config.yaml
num_key_value_heads: 4
intermediate_size: 320
norm_place: "pre"
bias: "none"
tie_word_embeddings: false
init: "uniform"
init_std_qkv: 0.0393
init_std_o: 0.00925
optimizer: "muon_variant"
lr_mult_o: 4.0
beta1: 0.93
lr_head: 0.00983
doc_mask: true
dataset: "wikipedia_en"
Each number is 128 + 24 x the weight over its row's rms, rounded and kept within 0 to 255. Layers, rows and columns count from 0. Numbers have three digits each. The size before them is the row's rms in percent of the matrix's.

# down: layer 5 MLP down (transposed), 320x256, rms 0.152, rows 200-266, columns 192-255
# gate: layer 5 MLP gate, 320x256, rms 0.161, rows 201-267, columns 192-255
# up: layer 5 MLP up, 320x256, rms 0.166, rows 201-266, columns 192-255
down200 100:149110139156091103103131127087083149128187165079122131171160126132119141129088105108172110128142120132152139119105106152093154142148119167125154114139126124128129111148105118125125102124104132
gate201 100:132102120112124133132115134172134118106168090156106108158103112126138142156101083147165108155155124087146122153140124115167139167087109145121131130139137105099158106131123155123116126116137140
up201 103:144111175088140091138176131137127128133133121129121138099097092125148165119130138111126160086118127109134133144147110131185136094128117138126088158184136116068106107109157163084142118105117077
down201 106:123091119146119126144117095108137110124139144120113138129131124141139137136123139126130139069133173126165120082172126110148162111094116166098140115088133153090117184104160106124102164116117087
gate202 096:161171118154108146107130110109122130153159141122146098103090126124129126137160170148104141121175132135097099099106084121139139146105103124124117142116115132125161116141158172125120135133087138
up202 102:121143120135119103165156100112142129137117123123142079090124115112120122130121133193145120142152119124162094097108131072134113126151149123078122124118099126138084147144159064146153076125103138
down202 100:135167125112142114167188151145116143130131163134117154159127150059152145111113114126115084159137169130116153117090120100119140113123099072131107123119118150139159103144146085144148101098093118
gate203 111:165145154163123135128130137159092174119110135171075131109152136139119138124148136123085098150120081126157164111110139153137158104102126103132078179080176146146124111162176111156120159118139103
up203 121:151152128137139108106135121159107150140118139143107124081163138127089121145142111119096114152117102117156167162127139132145153122104144151147111142084184146153159135152138129149130126111147131
down203 101:105139166114107148114090156165144142126140143149085112154137153096086147146161124142106097139115129127146167143104128103136141096120169131095120097129136111160152109171137108140180105155071161
gate204 103:117136142101138111130137168116070123128187120083121110139109135113105145157144077096125115115128138138119139165153114109089182146151124179110172149162125140122138102116169092144174120108167126
up204 103:100103135139079131122140127161152169129106102097128158124114116083135148123105134141125122133165161104176125128145128063144115119126122114106134145104076153162126147145152120174114134156140102
down204 104:097162114115105139188138098146091136104139138140125129135144123091091138101122141143160111142116147113129156118152123116138089107157093115142160150110120134112188124140146118141134132143161120
gate205 103:093089112120144153148162149159114120129121175122123090122125125187106130116135124126124141108112150105101117086130121084116126142122146130102128126115092131178101158159152108181104172179120132
up205 108:130146121140137092124115147155139133105138157139101169118120148122130123109091083146103147171131156158130138146132168141136145154083133115086095106145138157112127138176092071151139122104062141
down205 109:120099098172082120153130141113118118115093097149116150117110110125145113111144116102161104140133150138111104100082152127130115127137139096133219119131155158105128127130076106102167149090147092
gate206 101:148156154179143095163152129160107095146138123091136160161134108105115122119090090116144080088134094154156119138141110131099117098115128169132119131101170146123096150128130119089132122091161126
up206 103:147100140124088140151103085088130116133103115139117095125089125141148141130147129119132187162154131139127127113138136096131103117152127132082136133136157112148136099169108135160151107077123134
down206 101:106131151131094105090092128098115115135071113142114170096131146104140097132144104128111137152127112147161158119154122090167096165118107129173182117126132102133131093101101139142123107163076105
gate207 104:133126145184138111154126175154110106125119143111094121159138128121148117131103126110118129100164138184146113064144124136115140154134116133111104111108095142144111143102117123101124088126145105
up207 106:120111141118154142175103118174143141152087144112139086063093143100080092129106126155138129108083126133120136125135130081071122169133124146118113116151120141124164150158126118113120135116131127
down207 103:123129122160105114081113130156101174126107127127089147134124132132132106127091184151198164111137158141116119095147132103122156105128076173132124155150124173140119125152144107145100085160124139
gate208 107:180153122125179132128128157106154109099159164159118154093148145164152114142115122085114121134148201115112140121167118135127107121152099173154080138135137102143074155105127170173108143135122111
up208 104:128046088141124140097144111143099114164110131120149104121088152130138128146114140156158166119115081115096141137101096133102106113154126083129137107098103167094128115139148111103118115120118094
down208 101:122134099151157122114138088136169136123153120137139109114138119161136134106150119117112129107096108108104097130133100122137142091151150148075160118146139165162122140143137160139091133112150120
gate209 104:135106118142131127110120136139120144112172087143115104118182125121095092153144117167115134131162144120145134153160129151126136147155127134135076101168104130093152149114098176151109150145119147
up209 102:128110126117101153104080127128105120146142199074120143098140125134107131145070144115191142155152135132126111115145133092106106145177131092141130127067113075118148123139155141108083142120115105
down209 101:143111118133120074136117156136107138141088121080131132110146149151072188109138115145144135103115180174133114119146136129165104144117130140114111135095102088104107132114106138129167061113129164
gate210 096:140163099123130137088143108145092137156107140127124145116134102156168137106097116146147106087121142133090134128118133131150127094134112120079113145113126111124142127130128086128154085080115146
up210 095:122157135108126101155113121085144139123154092109138126120096146124155169136165092151086136121091113119133116119111164134128140053166145138118125095144151139165138130150129117104101152114149141
down210 098:131075132147138152116124144091150146158096131132107196150069140150143075148133113165113091113096137115142094122103099130162109150162113116130169102149125155135172104135129129125145126098154134
gate211 099:136159126130112122147135121141143119138107138108134133111135131165142139123101155125128111145079106074073130134119114108146122113138186157132079052103127153161120140113156136149109117135148124
up211 097:108125159098124149181146149079107142143130085154156149162096139119126118090129114117120086127139147100141114110155158131133102116124164135115142141150141133094116167160111104107167123125108152
down211 098:113104148175124119112136083116133113138132101165152113084173095103122171114145169122152146123115097138160127087169146117137139098106151119144125067074100133148141149119108170114097146093145103
gate212 090:124098108118129112115111104147087073112139161132081136072134098152120142107163115130116157116138136137149113142118141177161120153114119086173136106104141139139100177138123131090123134139138085
up212 096:160125141171145124159146137111080130109077118113138122142132151157127140129115114123113087121090135096105145152106109126102105111128147141109139118146086105182123131108137111157115131167172120
down212 102:132068127124087111131112107178099114116152177160142128124119111127169146126096121138141093098164142125101130106123146133094127125122109106142056105142112148144127134102117096112118115137158106
gate213 103:110114101149158110138111115143133122102113083123127098090118122125107156138150098130117095136117119094109121114137156095137173118116143107112112123124131130112119107152153146100129148113103081
up213 104:140122147150134123127147205093136137126114151090125141133126136136169126147135143111107107132139154140141123145142082106132134171165110182158143130145098114135081075119108091140200147096148129
down213 103:154113146111127161133100148113150159133125113107162171151137122147143162113130123139144141134141118125119129131137145141147092167116157176139138114134089137156105162117114130145120169138255130
gate214 099:118118111133168156103158143146083128153123131113093110105128169122059182131118110132119125169182159143118100134136154129154105097174166153097102163112133078164147146149125143157097141171124121
up214 095:171169081147128110110136130141097124161142159131077127154151120114140138106100146135160133079136150175122159164150113119115142116106133096142144136155145158102084148099136115167153154135124148
down214 096:079129097171148171120119107137165096122141121124122155147115129081114094099088151134134137167070096098089107164128117098140134122131124173143168091112139152137105137103126139116099170169183130
gate215 092:183125089128137133145168109103091135154145125115127135131162124133126116102123121125140143152169102136154098109146153099113095130162167103151121127088139148121130157075165106148121165108115110
up215 092:149125111142139089095088087114085166134153094184106156166088091127116126125117081154120143169106133139078115106124139111120130120129151122108146088135159143141147138150113163121127118152147143
down215 091:134129117121069094150120141109090141118204143102123179150113098093075147129131083126144152123145087125129116127140143078162131118082144150148123142155112133137130099140136105165116135149176124
gate216 108:124134139138105122143154161149118173138162110112131144104139145108098093192138142147108147107185127130116133151131160122120134117190105134099125126104115145145143074180136097183144077130147121
up216 107:098150123154130087115117111103142118154137082116147133103147106126105109104163091127121140142163148124118141169159129130115099151114097051135151123136142118157136116128138118164127130106089140
down216 105:134160135120129113135132135120120155138167127116133142118107144093147141117155134134129119131200125112159124168114072111147101126112072144121120108145119147119118122166116096141158157129178131
gate217 104:113171129139184146111129157119119110128155102132126096136143091153141109175100141147172135124132156149171085105094128139153125105126155114106096093075139107156088113107117130119141152186180170
up217 104:145076102108125140147101122144117098109120128136166143128119158100123130109151134115100152095122118124079156096141168167076168156135140115158159134130082178145137138163148112170136085074138075
down217 102:136151134131126145114119134136082127185133134132174149127112147139131122158147095133116162157110161123128162153127185146123151143122158121095132148143109098133133137118139153157084122145074119
gate218 103:143135131133138138105121167127178160135152162147115108145114145136141109125116158095103143164163120117112176132135159143091127150097146151078110133139122121108148117151117147164119136115154152
up218 102:107157113091119136128170102117125151112070118155167131125141131162156126129178090105107101146147177129128101085142095117116112144133148145128114125081170104136127135160152151133108151147097123
down218 100:111110113142117140105142114127132052113097115143110150131116138179168124124124159138136142134119162106138112072122138093151141145118139129132154174104157128111100144100125122104148117128105117
gate219 104:158119130121112154150079122160132140114094117121099123157145103076109154113144138176096162122159135053135143098113180132125087152131094101109092166124150101146149131122126112151154151155123118
up219 100:154062121142088168172110121112098090137143141132156136152166113107163097155123111095161141092165120140105135135120146082150122146100114087186088105115115125141166169070161147117148147127138180
down219 097:151079153113169152112135141133137143148105134090130146136147116138110127110157113136160131091148139149150102090128153138118108167142138141137157091088128127128116101167104172118099087086118141
gate220 101:137110145115124132142149113112170125111111103108131076138103140077140147146188140137113163173146131132083148131122126107145100137154149147147140091154133145131141114120140139100088106092131117
up220 106:100126144127141103111142135155129116104098138114125142142145134108124144136118118123125129120151099116132091137127086113137125109103078112111129138137129104156160138094127135140155121125142114
down220 099:126168114115134146134108107113093090089150123135121090119125090144125183180089147150138097086137146095103164149140159105118143140079184132120136100131148152116087152181115155153109169104122141
gate221 100:117091121122189159118111110127124103098090140085119090076138133089113141173123123084130076156095163118157131091113092129140133114157122123097109113136097169142172160100087160141154108158182150
up221 102:163134116126099136141129147123080165111158131130099134098125154189127135169113133118115152140148092108099091134148094132092155127133124115109184141132138140146118165129081145061136139129106132
down221 104:168165092074079095122162147127134116144150119096140086110141095154158137104137128109127132123139111147103123144097098153163167133160126115136089097138114125121135119144164117103140113091113108
gate222 098:108142162157131123104057146125130155141111112091139137136113122121155118113189111148113101140097117136158114152122143159136139149143083120130122143124134151127070108119140155101132133149147121
up222 102:121109107153121178139140116122122161091117133111161115107118163121158107116145131136091110135133117142116133151084147143119128148120090158145113139112149145159129073135169137138142128164153115
down222 101:167114100125093157140141146097114120101145110164127123124134158148091126150132092157126142119125180160137121116127148104157137086146113086105221136100141115166139185086147097153137156115085144
gate223 105:124136149176121108091130121135159129139106125092136087137123152174104161103163115103150115128144152101140182098145133154122139099159128177137116116127146059133121119114143139142134162072121121
up223 099:203148136127184131175182141126110110080096151125124132134128103100139114115111121122103092091124113161116109152149105119126123142103131114142135095147151164123095136103144126159182108112149172
down223 102:128137167121152098092151144117090128139129133102121123134106130111138124123125152117125140137102164178099128057131146123091152137135107079132111111121077216109131134139112145124134108125206179
gate224 096:119116150115210152132158158150106156135145122139140144135146139116140139132133174092132140127153106109144112111163076131122138144146139167139128135131167083176107114160106176080149121177167124
up224 095:082108143132114142139142129103152123125141149122112146127128137166127171164111147132090134116094167086090108114112141132156109199149099108144114133143116079114120149143100112192190115135103090
down224 101:132110085148127110125159078147129155136104127161112111141102103132134152110139097137136177059131138097111115095128138126165154132092093170153055139141112122099150124125128088174128168113073124
gate225 102:141115125154117186112144158141138152134121151142114102127091114109099128156106149171118175141161130151126130125125113125128157153166147089119107110128084124131125119136153133137140123123149138
up225 100:107093130107155125133156134097096162075144129139118144092129121140158119164107163137120144106142163101121140109102118146157102132120140097091147107188095149111146139113140135111151153154155148
down225 103:121151139166085077115155158114115152148111148115121123150127154155124142117117157137126100121147153129114178118137154123092105130107146112131190110112115142137098140107135150147100110132114159
gate226 102:108106125110106147128160142119105126159124090145107158154136132162107165114121118129135110166150113128110156116107137136121096163097163126153182112132153146159145118128150150127153141104118105
up226 094:153089101072126102113118158147091164140143120129104144076112100153172117130118102081118142121107137118117128071190127129121130085132104114125163136082138155145144127132144130169111135126151112
down226 097:098150091115124142143118130154110070143127145107134102153125138121087124105126083116131118190161076141152151113121106123130152153152121106140188154114158155103101060108171130137112137147159128
gate227 102:174076115131120150148120131101058131150098111149157114132135138179132114153098139088082136102126153171131118094138128098144167121090097110131127125097118151134114182119132122144114114118179142
up227 101:106124139144139108117120114134166103123124103157097156116113107112143129161098114144169149090135154133093094119124098091126111131140138118096124151087169115138105110171131147161140110116158154
down227 100:119132107141130105145139157160148113121113151109098124114100146141142134123149175185115135122158139146052063152127141158123089141132148139130180112137121128124161140127117127124135078122118130
gate228 096:137141165126144141110130093129163129145120146096114153109106130153136108095120140149128127097144118115121125145097115154112108123100100094151111105149124140142135164140141126131163157126131096
up228 094:088074124116134089158167116121162124116133127141117134132126131131155125102173138152149129110144180132129163154155195131164138134118162129135174129146103132166077140128152128127121138159112145
down228 097:160158116145155104114116142151111175096167134084142130141100150102122091132108118145123093147151149134158126117113112140118136091111130122105093155143166097135121107119147121132121094112162119
gate229 100:107146155126149153106087126095150117112150131090161124106125114147044124148130124101100139159109123146146089134132137087141134136143161111119089134141124144140116159161105060129157091156113150
up229 102:144101160103133093119129135157133167126106100088120105106109093133137148093124144138131110175117120088130088099120100123139135100131150162125156135121133103114135129094113129145112151121154171
down229 104:162126147122152128103071143133155177136151117155152149152104128168174121108091117143122143121088118157140125118111120094129119109133078133096156135119107087146112108113103136137194134159142150
gate230 097:130101138123125107129145182129121141108134112144074133115135150132150112180128087111137115112099122112116115113095126080135107169072113163119150125118142108117146141127110137129128127148122154
up230 095:134147155122153106148151169098123159121087134101131116121142087126139192132121164161100154137141114105117117076146067099142131091131169104080159141165116143128127131136108135132122162123120140
down230 097:096125111102160168135135104086109103110088146163160107148085142145149155164162157183128120134151124147137144101126145088155107127152148114114171145101126141104138115193142110155153139094127138
gate231 106:135136139135094174087154129132122106128148147139141105130107146117150149132102137139127119118133120113114084137102127147132117173172105139131107133081135152105180137195128123104164133098129135
up231 100:099098111159151160103164130151141157110093121151155112158143155145144111134139151157138082096105132074109165114113126109101079135127143100146142141087125155111124153109119113131114127174162146
down231 102:185133130161110124106105124144156110133095117177139161102147136115096122118114101146108143140172105134155155158154121132108106154084176181109134152129145123163163114108133134103163124153122133
gate232 107:160103168177122158100136120134138126157114104100132135098101145110091090123128134155104150109138182112094138104147077136170151132166161136118117122118114162161199113097141111143132131138136093
up232 106:146122118096128133147126152127139146116138073151112155146109137123122151131108146041103165126137160135101144126097097159123106111145137149121106134117102131116120128152119122100098117123143091
down232 103:095124142136145135141097095123059139100142127118180076165106143130151127135081152116124095115128130108142174117116116173132105125148136125123153146118121106165141153143120126110089115135153156
gate233 097:047130115120122097100137149116093111152122114139140120090153187151120099136132139132123092115109077111110085094140122060192161128107121169079140118155154112138137123166117135097125102120118139
up233 101:119094165093104136154105112123119129158171120139155150138148119063140175129164104147122108152140107100096157146184138084165141162135094152078156090105083124149126122096107154143101125110151110
down233 100:113110131113150144096052129117120141124129136145145119114163131195121109146127095120123115132073149112102145170125146130152126137142114114156069115117152090123113100138109089124151128149157116
gate234 103:120106121165081144142145157141133111159107155114154158104139139119144129131170091148116125175114110129134148177127127101134144132158101118131110149156136142101162139103111112163081144144143113
up234 104:111181109098108134135111135160118148163162154143133131095153120163139111101153166115182102123130113129093107152132130137134106140120170156117104124130135106130094100125118119172141181158078095
down234 106:116093165129131149127054105196147097130145117157103096141143149121064135156144116113136139140125130147143145106160151107152126110146125154123148163089162100123109138137121172122100118140089151
gate235 094:134133128097144124096123118095136180114139119099155136130094127143147114135133120138138111171066144155105154100136165156152158137136118118199121118125166151134116148119141150139069164157121165
up235 098:167126113102121120176110146120141113165159112107109127144138141149103085132097122118111108136112106130157162127068180101162095074135136097101120143108166123112155126141112154123163115104111093
down235 098:129115137099155209142170152114134087105139071109138129149118160113127118093111120137187125109142116123087121092099144106109146119092127159121116157139174101102122114137124112140134111149122132
gate236 105:139133162131115112122119147173102150127153148159081155177121141148127144119143151119126099100116094150149190149139115134112141126137141162143154146119129157115122115137100138127119158129141095
up236 116:129185154098088114102128148149096184126168156176070126154125156148090164135141141106101115119179161123157170137145140116117154141103128152105085133126150107138114110154142154121133132118149151
down236 109:093090116116099150112163090164114153152146168111136129105114140125140124102108165132140100109077097132153123125151083117138135135114166135153228142138158135144122129078120167126104144163100142
gate237 100:096127157128092112088130143161115162120136126097137152129152118159120141141148127127120102150196157173087100102133142081135095135124119096155126138107102110137140151103145111110109152170111162
up237 093:154132084107182135153101119103122118150107124130136132118148125109148098137166112093120112138084060151155154059176149168112123089079141090114172121059162140156114143155112130089128151134116152
down237 094:146114117136120134133159158150146129122121093133181111134142085115150122100128134116145110136127114116142084104095107123147103095127142146162081084140117117150152120115089097114116133092158121
gate238 105:092131108165160102152040155153095088131157119149150148122141158141127156157118128144098150131087143142153117140122126115127130136140106157102058128152149086078158137140095120126138093118125098
up238 093:132115086106130154106109104089113158128124128127132169067176143138121168137132082132108110106100149098155118108126123131138109107131154141154113111106134122109114139171110111091140130134134164
down238 099:137142128089123123113114130132137160117136104101134150106114148155159126129133090128142150101115139146109095111125105153168142173099109105112074092086111127113136129108102120134111136086074149
gate239 101:114144112139137124107154170142124108130105127132112155146106133152118095133167168165104091138143157185124123143092114115107138142119145106114118160145079113150128209128088112176119136106119159
up239 099:131158109130154142119123143158108103156103113128117131128115158108130154173124108120129139136098075163163159129108124083138124127144152177101136153096115118148158122096140121099134138162139163
down239 096:160117141082148165094150112135132128094124156141152119100131159124139126145142144135126181112159147144154142133116125100084105159127136157108177164117082075142115180133106097120126163105083110
gate240 100:131123123117087106160124144136099141163118103127129147200139130136145175104152099124150145100145126135152139121132118096163134128111156179128101099150168128096137111130099099131165122119152128
up240 101:123101153186135132127159128132173124088134169172076111123100118093132141127178137115103149139114119122142137139166151110100103137127126133146099118086140175140136124132137128129137172141135137
down240 102:125140147067183145145152119093135090111136173136127128152153138122080152142113102145112133128170137147160130114084180130082108104150109118147111133100139149103131145151117148120166182092113138
gate241 097:120113149140105100138120157163109123111136093149177131140114118151106124130102133109137142143150122115113161088109144092156107162150145132126123158092095161132133147131136108132129196130161124
up241 100:127128142144136161141115093089116126131165124112125117096112135146126087112099134117113125153125115139135102154207159129141100050178151082114121149123125130103156149120114104128144115106114106
down241 098:144094100124124146136074141114099172126098142113098096148146135126123154160149132101132138133144163126155158153151143114125138111116147102140057114168148096101160139126110097143121153120145067
gate242 101:113116102131118146132096121123123120126097123140154134173179115112103140151130139133109079128132098144157097104124108115129111135163156142122126109110145113141137167111121146178125118116129152
up242 109:169132137145125153140092123103095121126157165168084114090151106109122126131107114119146094139133146151156124186114105121104140135102121111135141087112076094156132110101109150089146126107161142
down242 098:094152111124113188111129103116157134103116123090118123104149161124140101110088131131118148093107140136134113146100156127142124167143115131112208144093114143115146158088123070139154130143023113
gate243 102:158135090128112120108122138079108108167118117114157112154099106130118147134156125091114162134164087117150132095104158094151108074134152120106135096183191152138138108118164155098133154126096130
up243 103:098124141122141075090128148161142087190094150137134131139138105149150156152105133129127107158172107162070143115113099154085125147160153110090120151128150120134170072096141115110119144122076142
down243 106:122100160150152117115112157092111120136115125077135176126147077151104126146162118116121148154135140084178078097082136165129047147164117127163155141162135091113087126123161133127123142133119084
gate244 102:103174154124131130128143124150119127090125167116090173175143113099149118148138134146136142102124103170132133110177121104101097130134139128106132153135166136180176103120117139154160111127145086
up244 094:065115169113107088138137168128112114123134115146117093163134135111143120144160129152156126129109135177155090161131134146124125129100129144145082133132156049145120169090170132114130080139120109
down244 100:123121163123135144149100149141136171146136114132150133141164118080139139143157102113130115141121122085119146109166169142139149091102134141144129147152091169186163157142166128132127120136153138
gate245 094:113152118111126141113114105111141117109108115147160174170117120094137112177145154083142088106136139143125162154172152111098090083156102160112100097132119089113166159137151109099153102178145113
up245 094:113090105138154108103142109103106122164101119185117117184158118137146101117153116142151135131152124120101123111144121172118153146122149093077101114128141155102120101127122153108081138148128081
down245 100:139129125084132118146155148104118136156156109156147122146179138117085103137146088111119100125127169127101141108119110152121121171150195140106124154098146107105165156120146095096105131196134139
gate246 090:122123104115125136165107156136095144148121182153103125135136082147149136106112157128122123085126111143104096166109143102159128091123116143155125160123134151154108159104150093112132086144123168
up246 090:125090162109105117098121147133103092143136103100124109135144120128120096127160146133124144140087108193102130137125152156144139162147123129113085163144149117158102116143093118144149087103109137
down246 100:138144122142165126121118141089154133116120135082086132183109099151103124140137107103130112107126133135114122114170117091121117130181105086134068151113128105142073129086105134116125169110066164
gate247 100:135161122152161105118091126113164123163124163124131116136106127111161102108170128095132139119101129143080093156129125123095106073101127121118111119152115093102135116126151127173157158112164098
up247 095:128127145130152127122094157104173112134140085123139109144100082080138120158156146148161159133142101079117104151107111145127152108142126138147119149118091122133129077101102149156138135093170155
down247 099:136106121126078108105125134120111149126106104134129146102158092125131112128159099105162134098103180119137116123123142129178156122136109124135145136123128131124096106061122148114134073082138143
gate248 100:133140105094094167111087169135065144155172094136164167136127129158117138114139102126067078114118115149116140117128140079132125112134106110142089128083149133106122126147094128149097132143119147
up248 099:120066144108158161147179119106164105154121125104116137170104103078097133208122124151155126133106158152149122176095153117099183147121126121119129072182162127131096131097131103131132129107130127
down248 100:147083135180147140106118136159149060109167106142134103118121144132127130126158122147145138144173163117142131142123118120129136125128175123104139114131190148156090102162089146118097146171128134
gate249 100:131064081108135132166145102102129149177130127104096126170098162116155145111179132150135093159163096128195119114150153127110146108109125101156109138133148108159132145146112126128142165125143117
up249 095:127124106134147140074095127116111146132110169184092132102097080120137143106071149133157117118113136094119151090141117145124138115183125126160143156129132133137149142134163140107136121122088098
down249 100:130118090127171107125137086169125110128108104123134060119121176131177147134159112120100110103076144119111109118125128120119113145158166110120172098133101112130125136160105080124129151098092132
gate250 101:103083155137124097096118106107129122127141134158146095118145146114124115098104134122113154104121144126125130102123141127115153129091133159149096135093089104152122157107126146140121094146186115
up250 103:144144122142122131096133117169141140115168106163145138130120149130144063144123130139091104082176126138090145138124125119130130165135137131131122139124102147124052117153145143207171119143124133
down250 103:149150145080180104132150140127134152125122088114124165097100142126157149119110140135147168159127141127094134110118111122119186138154138098145134169170115136115162126147093176114131154145130137
gate251 099:124141124122151091123138165113156093104178122147104125098129130097126155144117122134148146146121111094086133092126085128102147143139125127109120107155153126122135133082156173112079169145167126
up251 101:168150114157157159122134137138104117105166106116148102128103180121124145115115121141168091130123104124143122106125123134121140133158120118109126163121130116124080133097148126109146160111114124
down251 105:123150083118134107103146121159117078106152081145074064121119132127109141126140114109129118106150124120132073115186106122084117146139145116099178157117116106133075120137143138137153134156128111
gate252 103:120140167069147175103163108131128136121111103150138150151139126164135112130175152139167132108145161109115112120112138126153131084129116142111128132161137137109141129122092158142149158160120119
up252 103:111121130118125145102109114160074128121153145127151117132088114106124163154124122149130134094166119132121171110128099112140120146170111183158125099121093143146163138174135131117115168140127120
down252 099:138176135134122138159149126098132180112131110084089116117140151121142130104134128112142104155130129161152132116112163121111117179149157115083113095076149162136154110150073111143120112139132114
gate253 099:165164122129141106111099103132144134126101158154139117117139134138191126113086144135131129096104114133101114114115140148114117167157115091161097163153107107146134149125178157147121135120139113
up253 099:122106083131057145112137131107158147118123129147138140098128129142161106132147149158108137159130135152134105114148103114152170120151080073127146157122156159095130162140172128135152132159124118
down253 096:151137158133134172113137104116093147121181158134073179136143121136112181118121142142129140109115140171124150110100094125121166135114159136154128178131127114129098125147129127108112120102083094
gate254 103:117125105131138090117156078106135108137123111157134126149113135112146034132160133134116141149169083121085145124093167142099136161098098134153111138156094135086077192155103140115103140159119089
up254 101:160114136149150122156183127121151127153121127125159189156130139157108133114164154128147114088138173101121126127106100143088105109122167140074140156147136109135168138126152121121133114109150185
down254 102:161126154162113124134111135086163122136133098120105156160145147173146108136106092122117125147140135143124083118096138157137156135161105069120144100122135102130165158138108127100106158086112131
gate255 101:118134091171120145141099100107089118127147125138102160152150104111129137106125115108104128132047159153109145110132157097151101112109126100116128121097120076157088113158152102127157100138107118
up255 092:108123089096122110154115122086096146116146166111151159155170119180170101154166119115117132140160165130135140120155136161152126114126096108136136157133132121124137105146117099111086134106107151
down255 096:095108140124122112107115123122147139113119111123157123145136144146137161109148136122145156137104094128133156151119083145153127118115136119134118138113144129142114091135146138133147094139209090
gate256 100:162158144130158113145137163153141133121139108163134118167124154137148155117150112145177118110138148131120117147152131138116159165100166147156120125128116103146147100119112178142144137091171121
up256 096:128102101148143129119165116131157143141106111122152159122156084085137125142131098130128113118108098126134085118142098149142143083131136128127138116158149171154128096101132114116137111140095104
down256 097:109123131161124117137103153100160114121154109153106109162121120088127088120156082102132151102112108139142114134130134186145106110124072176131150110098119134162105129139111108100094082106106116
gate257 100:142124145159099154088100143149146123107095100148117172078179133108139115122184087108102157107128104129103150146116136121106096107160155161130101128109110115104098154122159127138117150135166110
up257 106:141127120116078110098128123154134132103145169115112137138092074131133128120136131144145133127095120152155121105134134069151093151136112160119097121120135124118132130130111154154168139183096140
down257 108:124086167178172163125104093139116129141105156134112155163120102122124134117100131139157120150151102126104126130137084114118158137127170129119209095116126136113125122153132112138147122127158142
gate258 097:134175114110183136129131128126096136137137094148102134110140126144159118096107075151143133102116139136144095095179128134122147092112129089130128089108150177104147154092127131114144129167148154
up258 097:118107133164128158144128100143155167142160140122128121112137165081166184135152149142126124137139088089101125154098132153115137115117126115135127146106124112147133175126112129107156113142141148
down258 099:159124132136105114125145150103173135097189138115110170125146109146134085171164154116107133085136113139122082129060122148123105109139104146131245100126085129140129144160140172096117118138125152
gate259 102:154140108128139132091153121130136128133119125128102196154120144113124142141145166121118125120111142111124151144137128118129118123114131120160116156151106137116148174152130154116148139155124100
up259 105:141171114133152152140125120090149133136170146136134129105125094153147121126118122143128134177116117157126082128148113147166170155108116114154128151132120150127145081139167125084151141121173184
down259 101:143104098082140116136135134128112109106142142164183139141147123120115147120157130151157163144156145136117143138114135149083086108156120134150067140096087113117101129116131138085166131133116096
gate260 104:135089158157085139121112155104122119127119091106097147117092124127131131134136105125086159129082111115160135092132152122136109132198097129144108095141136156144131148119108149133115120117164117
up260 103:135150080164090147094134135113093114184136141147118154111146111143132154118099125135126223103090125114127139142128183100142152129122124093131122077142114137135158152129115104091130160102117132
down260 106:070083151136134111099140092120110098139161128126128135128083110116109144125146096115165141123078096120105109143134134125107164103099120133136076112143137126190118130067113154128160117117111127
gate261 091:165094132156095160109129124114157180121092132105097158136168128128106116122158133119124166092135131087132125108074101146089133135112177096161113079134094125092161138151133096155142134139154117
up261 104:112160091169106127145125104143136148103089126130136114174167146120155116161124106171120107131126164141130115113131129108164114130111140078110126096143132197122162144114150108130161151131118119
down261 102:086142177098168130161134149165126148104150060097118130109086169108119120118137110113098107128108141114148139129142150108103116111116083147135084153130139128137094162138147166129123125121167119
gate262 102:150137088086183131141126100084116074158074138120165139160115145120147162149125120138108146143134107113113151106111176062134123099114126054131137130118150127129125156079122148147150138162127086
up262 102:102102148119131136093130157117128167123122122117129133140124127137123095126156157169144154179107159186145147143123109159108092130129108162100147127143098111160128106118095155105108164127141111
down262 097:163132132067149173141136131114087180140138115118113138097124160162137134115106129129163152111125137122101141142083166139128110113132118137111145136107103149155121123111107121123142136148112153
gate263 090:127107137107106132142100143166158082109152094144112115096143121141121098144190177129153107118137132134126090135115158102093126128111151072145111126154109093143135150091153097124149140131127125
up263 098:087102155125128100120092127143107144133146154143083163133125161154121066171129155163139140168160149120142135108115146119106111094134133137106097115165098097112178139107161108109115121130118110
down263 093:103127111102127121171118117155102150152113148143128132098158143116119094100138107118123097157119121134092120139157173161156137144172083068145211107096129101106136130101131142163117142132131126
gate264 095:128145109156093126164107075140119129130132103139121105133136138110128135161130157111076141114117105126154134142117106164170114155152147144163130108125156131164176123110109134131088097118118072
up264 097:104138128132120112161097085103133119131160143157152118182138121159145126137131118116150122167163134124121131109107123163149109111108070086098135089167146140150164124192142125128104133131110151
down264 100:155127120100130174164097114112131140111119078084088113138155154117124098139103150155114110120177150119113106114130106118150163129112147078091178122133127097110141111140130124122132142125151119
gate265 102:081116170115145190101157134110178124120150131120141107143155130156137117135124116105150066201137127129083108108178146118121158136127151166059070136115111136092156134126129108125098140146124105
up265 104:120155137094068143152134083110128132137157111085120094156130158151131121112126190173175144107115149181117142100169141144138156146110130145101107154116192129169130169121127124090178136150097135
down265 102:124141155092178123133182156141125108109105146138110093115133158175109094121067120117141161124140134136106126142131172108131148154091142136172181139115147145120133129090149155093141138148117104
gate266 103:149110104140101126138149131127153158136073075096100091107154109122101157157140136140160080127104093124113139118122124166139145137088095103081117187159123116139101116134141139150115151130146131
up266 099:108130141109150144116134116133156128103115096135161125121132101127126142129100131152166134131126199126103166121130107168134109122117116160130117156102104136116153083162127120134110126123113173
down266 101:122138126087142156112115148140115144117117105107145125093169082117152139125179135137164157108141128119097131119118139164169137132105097136081059138139091114150135087167122152127126142113129159
gate267 097:185121109090103125120083142114150124146175141064136145122096165118108112117176127160141152147097153137099099091122153095125134122124139159123122101172115129146109113114156168176128130115156128